From a checkpoint of a small transformer trained on Wikipedia.
Size: 9 layers, 8 heads of 64, MLP 1024 SwiGLU.
Architecture: rotary positions, no biases in attention or MLP, untied embeddings.
Training: a variant of Adam for these matrices, 8889 steps.
Each number is 200 + 20 x the weight over its row's rms, rounded and kept within 0 to 999. Layers, rows and columns count from 0. The size before them is the row's rms in percent of the matrix's.

# layer 3 attention key, 512x512, rms 0.0305, rows 367-383, columns 192-255
148,204,218,185,216,199,179,178,235,187,181,203,212,227,227,201,196,227,194,213,187,190,189,195,223,209,223,180,175,223,210,199,192,191,199,202,180,211,209,223,210,199,233,222,233,196,238,186,217,166,183,187,234,218,177,226,263,193,157,186,239,203,201,197,226
123,181,190,201,215,191,183,165,211,228,214,201,261,235,225,174,210,210,224,210,213,214,241,209,192,165,188,240,170,186,213,185,194,242,212,187,208,232,191,170,173,200,193,177,187,182,202,192,181,211,203,187,222,208,184,207,226,203,217,188,227,207,196,210,221
162,177,175,184,187,237,236,209,194,170,213,222,184,206,175,194,230,209,201,226,206,229,203,209,174,169,231,249,158,212,223,197,211,188,170,187,177,203,189,193,173,195,175,177,231,208,195,206,175,196,182,174,235,240,158,193,207,182,213,208,244,203,167,217,206
155,233,204,154,233,202,209,216,214,155,218,200,178,215,200,168,219,218,200,196,183,180,208,211,171,213,206,206,213,209,205,159,214,212,181,190,213,206,181,197,221,187,204,241,209,202,192,218,203,163,194,188,203,187,192,199,241,212,233,174,213,190,193,178,202
155,194,184,227,212,177,180,216,192,174,198,189,177,193,241,227,216,191,182,201,201,206,210,202,191,202,174,181,215,188,230,206,201,234,205,173,217,198,185,181,176,201,204,223,160,205,207,190,182,181,192,215,235,186,221,222,214,183,199,204,226,195,226,176,188
140,189,194,182,171,206,208,196,214,213,206,183,186,222,190,248,222,185,178,229,176,176,194,218,237,212,170,222,203,204,249,182,189,219,203,184,203,213,221,206,203,209,186,206,197,171,183,183,219,165,232,184,173,178,192,222,172,174,153,192,154,225,200,168,221
142,222,231,215,220,174,216,220,208,198,177,215,189,181,205,225,193,178,222,180,169,175,177,171,204,208,226,156,238,209,187,194,214,181,176,214,159,225,189,206,198,235,208,175,189,191,171,221,209,220,178,203,185,191,180,191,182,223,211,174,213,183,208,229,221
141,221,211,197,175,193,199,224,181,207,186,177,197,221,149,219,222,172,221,204,192,220,182,204,182,190,223,216,212,224,228,197,201,198,206,194,202,187,220,221,185,214,202,192,237,200,185,214,249,197,227,179,169,195,185,191,164,199,198,214,197,202,209,179,212
116,205,239,237,239,169,172,233,190,195,200,174,190,189,228,198,172,213,255,148,188,182,165,220,188,190,196,201,192,214,203,206,185,212,235,171,196,202,204,188,184,247,186,222,214,226,201,228,214,226,184,203,201,237,206,177,203,227,202,222,205,196,231,207,206
140,173,189,209,165,154,185,196,207,217,195,209,190,160,202,183,222,199,195,168,147,197,181,208,199,200,191,175,157,203,231,210,174,190,214,183,163,187,233,187,234,175,229,213,215,218,191,202,217,223,208,184,212,183,235,205,225,188,179,199,236,190,235,215,198
142,201,212,197,201,219,221,208,223,192,229,218,201,188,183,228,216,191,195,198,159,236,227,190,186,203,181,219,185,233,176,196,202,163,195,169,206,186,198,228,172,191,213,220,187,228,182,210,199,199,237,168,168,219,170,194,172,186,187,215,215,166,174,189,239
153,170,210,207,187,231,211,197,209,205,197,185,223,197,196,209,197,191,190,188,218,235,235,191,191,194,209,211,202,202,169,222,185,175,159,197,206,221,150,203,148,204,217,242,175,199,183,180,200,193,214,190,178,209,181,190,223,184,206,231,206,153,167,166,209
160,217,235,195,230,223,195,207,198,185,199,206,244,243,198,209,211,205,189,156,174,173,225,171,142,179,185,208,176,208,162,145,188,218,190,164,210,197,212,173,208,200,174,180,160,212,178,244,220,235,194,185,179,177,217,192,189,225,209,181,224,183,229,215,186
151,231,205,197,199,222,240,215,221,220,199,171,196,196,202,211,200,188,175,203,228,190,199,183,208,192,186,181,182,190,220,242,214,175,193,199,190,198,171,207,194,155,188,155,205,194,224,242,200,211,157,203,211,247,195,172,192,196,178,220,216,225,211,200,183
126,183,219,217,206,210,225,216,251,227,231,199,221,224,235,211,206,197,183,190,172,170,205,184,237,177,163,212,176,234,230,177,184,190,224,175,203,230,209,187,207,220,181,219,199,191,205,182,224,185,189,182,171,185,168,201,213,209,217,189,199,185,211,184,251
164,178,201,196,215,212,208,170,206,213,196,215,226,247,194,209,209,220,201,216,210,218,204,170,187,222,200,200,169,167,162,166,183,218,225,208,198,203,204,206,187,176,232,217,182,209,196,205,200,193,247,214,213,186,206,233,233,190,220,193,224,206,176,189,208
157,187,180,197,185,191,217,232,192,217,207,177,212,173,194,223,176,192,231,193,216,214,175,211,227,215,194,207,251,213,192,182,188,184,168,182,205,218,212,226,166,189,155,242,181,202,209,211,214,194,178,201,198,183,179,158,197,202,172,193,210,180,207,193,228
# layer 3 attention query, 512x512, rms 0.0305, rows 368-383, columns 192-255
111,191,220,191,170,208,181,195,195,192,231,198,192,190,235,162,209,179,194,186,194,207,190,213,213,212,195,181,204,186,185,213,188,235,182,232,234,185,198,219,207,193,167,190,219,163,177,228,178,209,227,242,196,187,184,199,236,218,210,218,203,170,204,227,220
175,170,215,210,180,194,159,207,204,181,182,238,178,172,194,198,201,214,202,163,208,196,174,206,178,208,192,223,228,211,206,208,189,195,171,216,246,171,191,213,220,215,193,189,243,186,187,236,210,210,225,226,244,195,191,171,232,179,182,185,217,177,191,207,186
158,181,217,159,233,210,229,205,199,214,197,215,216,197,194,210,195,238,197,201,228,174,203,205,214,215,191,205,210,227,186,162,193,207,202,216,256,203,199,237,197,196,224,194,179,187,211,133,222,196,195,219,226,181,175,178,211,194,197,191,201,194,196,149,192
167,226,198,166,182,198,202,230,206,198,207,174,189,203,181,229,178,198,197,191,189,185,200,193,184,200,192,171,214,186,191,201,189,191,201,189,202,221,193,210,217,201,188,213,223,195,204,165,155,207,206,211,240,179,207,211,192,197,204,206,204,164,256,195,174
144,206,180,180,168,193,215,223,224,222,167,189,224,201,178,253,152,197,242,223,165,173,179,158,189,214,187,202,232,194,213,206,188,192,225,174,183,200,207,225,199,180,180,177,189,125,182,197,198,187,212,184,213,184,204,198,189,194,170,219,166,222,191,203,215
145,183,172,218,204,214,182,179,205,181,197,169,193,220,203,182,169,183,196,199,175,209,191,165,193,194,232,184,179,223,195,199,213,198,204,193,177,197,212,210,197,234,177,205,211,202,194,210,158,183,207,178,214,183,191,190,217,208,214,192,188,209,207,199,196
128,212,192,190,214,184,165,213,173,210,221,199,207,183,194,219,248,216,205,221,221,221,209,230,189,198,224,213,230,183,205,246,205,177,167,178,199,201,197,198,243,208,218,223,176,217,178,240,236,205,197,187,219,214,204,218,160,179,178,185,208,223,175,211,194
116,210,182,172,176,189,158,200,216,184,198,195,178,197,201,198,184,187,186,213,216,213,207,198,211,210,213,227,218,184,213,220,243,216,178,207,216,174,180,204,246,228,205,186,239,228,177,213,236,224,234,246,230,172,174,187,175,185,240,217,225,185,213,207,209
148,205,211,181,164,194,198,187,216,220,189,196,174,165,205,190,203,198,178,204,202,198,211,200,240,224,230,177,176,187,218,207,167,180,237,201,188,190,223,172,236,200,167,231,197,218,171,210,223,175,198,211,181,231,215,235,236,176,181,193,189,190,212,241,175
146,173,212,180,183,205,190,202,196,201,188,217,225,173,183,237,190,227,182,180,187,221,218,200,176,169,197,180,226,207,207,224,178,191,214,215,179,193,176,208,222,199,219,201,192,169,224,217,207,190,224,184,198,206,190,183,180,168,168,199,204,199,207,169,202
160,207,199,181,202,205,227,182,170,180,161,224,217,206,206,183,219,207,190,214,201,206,222,245,205,171,214,175,197,192,184,189,164,205,192,245,165,212,159,193,206,209,225,195,189,180,221,191,192,157,176,182,206,195,223,220,202,200,184,234,195,160,200,165,227
175,206,215,175,227,191,221,212,196,216,202,221,197,186,189,157,179,182,196,198,192,182,169,207,211,183,227,194,200,190,181,205,195,205,216,227,256,182,232,197,226,216,175,209,194,225,195,192,198,204,179,173,227,191,212,209,194,191,183,170,226,210,235,154,197
165,181,205,223,208,211,177,202,206,212,166,187,189,187,199,207,212,204,206,190,187,187,151,191,182,186,203,203,213,162,217,208,232,156,209,205,180,196,201,195,183,205,161,190,207,184,198,195,202,215,175,195,180,207,204,175,220,205,225,189,198,233,179,215,209
125,213,188,174,163,215,220,210,218,190,168,194,177,179,189,226,144,193,212,199,193,194,199,178,206,208,184,208,205,173,200,227,201,205,224,201,213,181,197,203,221,190,220,174,221,184,227,214,198,167,196,202,211,188,180,218,214,183,194,216,205,197,228,207,218
175,205,235,183,240,216,217,204,166,179,194,227,196,212,187,182,186,172,202,223,186,208,164,142,160,193,184,157,202,210,203,202,172,216,163,176,179,183,237,229,184,231,190,198,204,173,197,200,162,200,212,197,214,184,197,222,193,185,173,183,204,217,243,150,200
162,215,189,209,193,178,210,205,226,193,210,215,184,226,192,221,195,169,191,175,167,189,184,204,203,185,209,206,202,165,173,222,202,189,159,224,181,210,193,220,202,187,213,208,223,184,204,239,199,229,208,193,189,160,165,165,185,210,213,192,202,201,183,206,194
# layer 3 attention value, 512x512, rms 0.0305, rows 320-328, columns 192-255
114,197,215,201,201,193,230,219,232,184,189,194,225,221,184,213,192,202,196,236,195,177,208,141,176,207,210,206,218,239,180,188,168,230,202,192,200,207,196,178,209,203,150,198,212,196,187,137,222,194,179,221,175,213,173,197,196,139,211,237,194,198,157,186,207
111,159,183,233,205,207,194,179,183,214,153,186,212,207,212,227,217,193,200,217,218,222,224,236,211,180,180,183,195,181,165,225,217,209,172,178,186,198,200,207,205,200,218,189,195,179,217,190,192,198,227,204,203,193,199,196,207,237,224,187,231,183,236,193,206
110,182,198,217,217,176,256,182,201,197,189,186,199,189,208,197,210,180,220,158,197,171,199,194,171,163,240,170,170,201,200,188,207,247,201,162,194,209,201,225,211,170,172,216,192,168,232,155,216,191,200,199,193,200,189,180,196,185,188,197,186,238,156,224,208
119,212,179,211,164,236,185,209,168,214,176,149,224,209,208,173,181,213,229,228,187,153,229,217,232,173,175,206,257,184,189,214,205,198,211,195,216,187,195,211,216,194,186,208,194,250,163,198,217,189,212,177,205,221,188,191,195,202,218,164,201,191,203,178,192
110,221,189,195,200,191,201,189,225,184,209,221,171,215,233,196,183,196,216,206,166,194,229,179,238,180,173,180,199,195,234,221,259,227,180,202,188,175,191,233,208,186,243,179,182,157,189,209,180,191,228,206,180,171,200,196,193,175,195,206,200,231,199,231,204
109,201,206,187,151,189,186,207,181,190,192,202,163,194,191,225,191,203,195,200,188,171,170,193,235,233,177,197,184,172,217,216,203,200,200,204,190,192,195,212,220,189,232,189,206,200,183,227,198,212,243,195,204,141,175,186,187,191,229,168,222,209,257,198,219
105,184,234,230,209,193,213,246,171,206,210,181,196,192,187,184,197,201,194,174,222,170,219,198,206,171,169,221,195,204,195,223,178,192,194,188,173,199,201,207,205,205,176,206,191,193,201,191,201,202,209,185,209,243,223,197,189,203,177,234,184,203,198,182,223
116,235,197,196,172,186,189,188,177,223,199,173,206,214,204,238,194,231,191,193,190,197,219,200,194,213,212,167,157,231,216,193,213,237,218,211,181,188,235,195,176,178,166,187,194,220,153,183,216,180,180,205,187,151,189,173,173,158,186,215,204,216,203,190,201
110,233,175,187,176,202,221,166,216,176,217,198,206,186,209,193,200,199,187,201,227,201,220,225,201,243,232,196,197,178,192,189,214,165,198,143,192,183,191,214,175,211,211,207,182,211,183,205,176,203,214,215,221,188,181,189,183,231,189,232,203,161,186,178,221
# layer 3 attention output (transposed), 512x512, rms 0.0379, rows 320-328, columns 192-255
113,195,172,193,214,206,218,180,212,213,204,180,177,201,187,209,225,213,182,194,211,157,209,186,215,202,211,235,188,164,191,231,172,196,223,179,198,181,209,198,169,194,179,198,154,209,221,202,234,209,198,198,187,179,202,192,200,214,212,181,186,169,197,182,196
112,195,226,188,230,189,189,214,189,213,221,184,210,189,204,205,217,176,188,193,213,227,193,209,199,206,231,227,216,217,215,172,236,192,212,200,209,196,215,201,198,208,211,199,192,193,205,218,224,183,186,228,230,180,171,231,208,208,217,207,223,183,191,249,183
112,168,161,192,188,193,170,209,170,200,188,199,189,200,187,198,162,166,178,224,212,217,191,231,170,211,188,218,205,146,208,202,214,215,213,207,207,168,199,150,205,190,205,214,187,218,211,210,170,225,204,158,196,211,196,189,198,192,178,199,227,189,166,135,193
114,252,204,201,213,190,223,204,243,203,187,181,229,217,187,237,190,175,224,165,170,223,147,230,213,192,200,227,212,228,156,210,195,207,226,206,183,186,163,170,206,198,173,190,210,186,242,217,190,192,194,187,201,193,169,225,183,203,221,163,200,196,228,198,237
110,217,244,190,211,195,193,188,196,226,185,200,179,209,186,196,208,177,191,236,209,232,177,193,199,161,219,196,181,208,191,200,170,178,221,244,202,210,198,156,200,183,165,218,187,201,230,219,207,196,212,196,236,178,216,211,207,185,232,216,198,234,209,239,181
107,183,251,230,210,221,212,201,213,200,243,167,188,187,196,157,234,222,218,175,205,163,209,229,186,167,201,169,193,229,205,211,183,161,210,240,165,218,166,175,204,199,220,194,185,202,188,207,181,207,232,208,203,175,206,193,215,171,216,186,211,212,192,238,173
106,195,194,193,198,200,202,199,196,235,188,211,215,226,203,220,223,240,176,230,217,220,219,187,203,204,187,203,211,203,157,165,193,201,196,181,192,172,173,221,198,223,223,165,211,169,205,204,181,211,182,186,187,218,225,238,182,229,214,221,157,209,203,177,170
115,175,209,196,184,196,218,178,212,211,182,210,181,189,191,174,220,196,176,184,219,226,206,220,238,222,172,235,191,206,191,196,192,233,222,225,162,229,221,216,212,179,205,208,194,202,185,210,176,210,188,192,211,215,207,174,210,184,174,190,189,177,210,222,197
109,225,226,202,201,197,188,177,212,214,202,216,185,183,207,215,206,212,190,181,184,217,208,204,199,233,195,221,214,176,206,200,200,208,189,220,202,224,211,212,169,199,206,210,184,198,222,233,187,190,172,211,213,206,269,220,205,158,206,197,202,180,234,232,235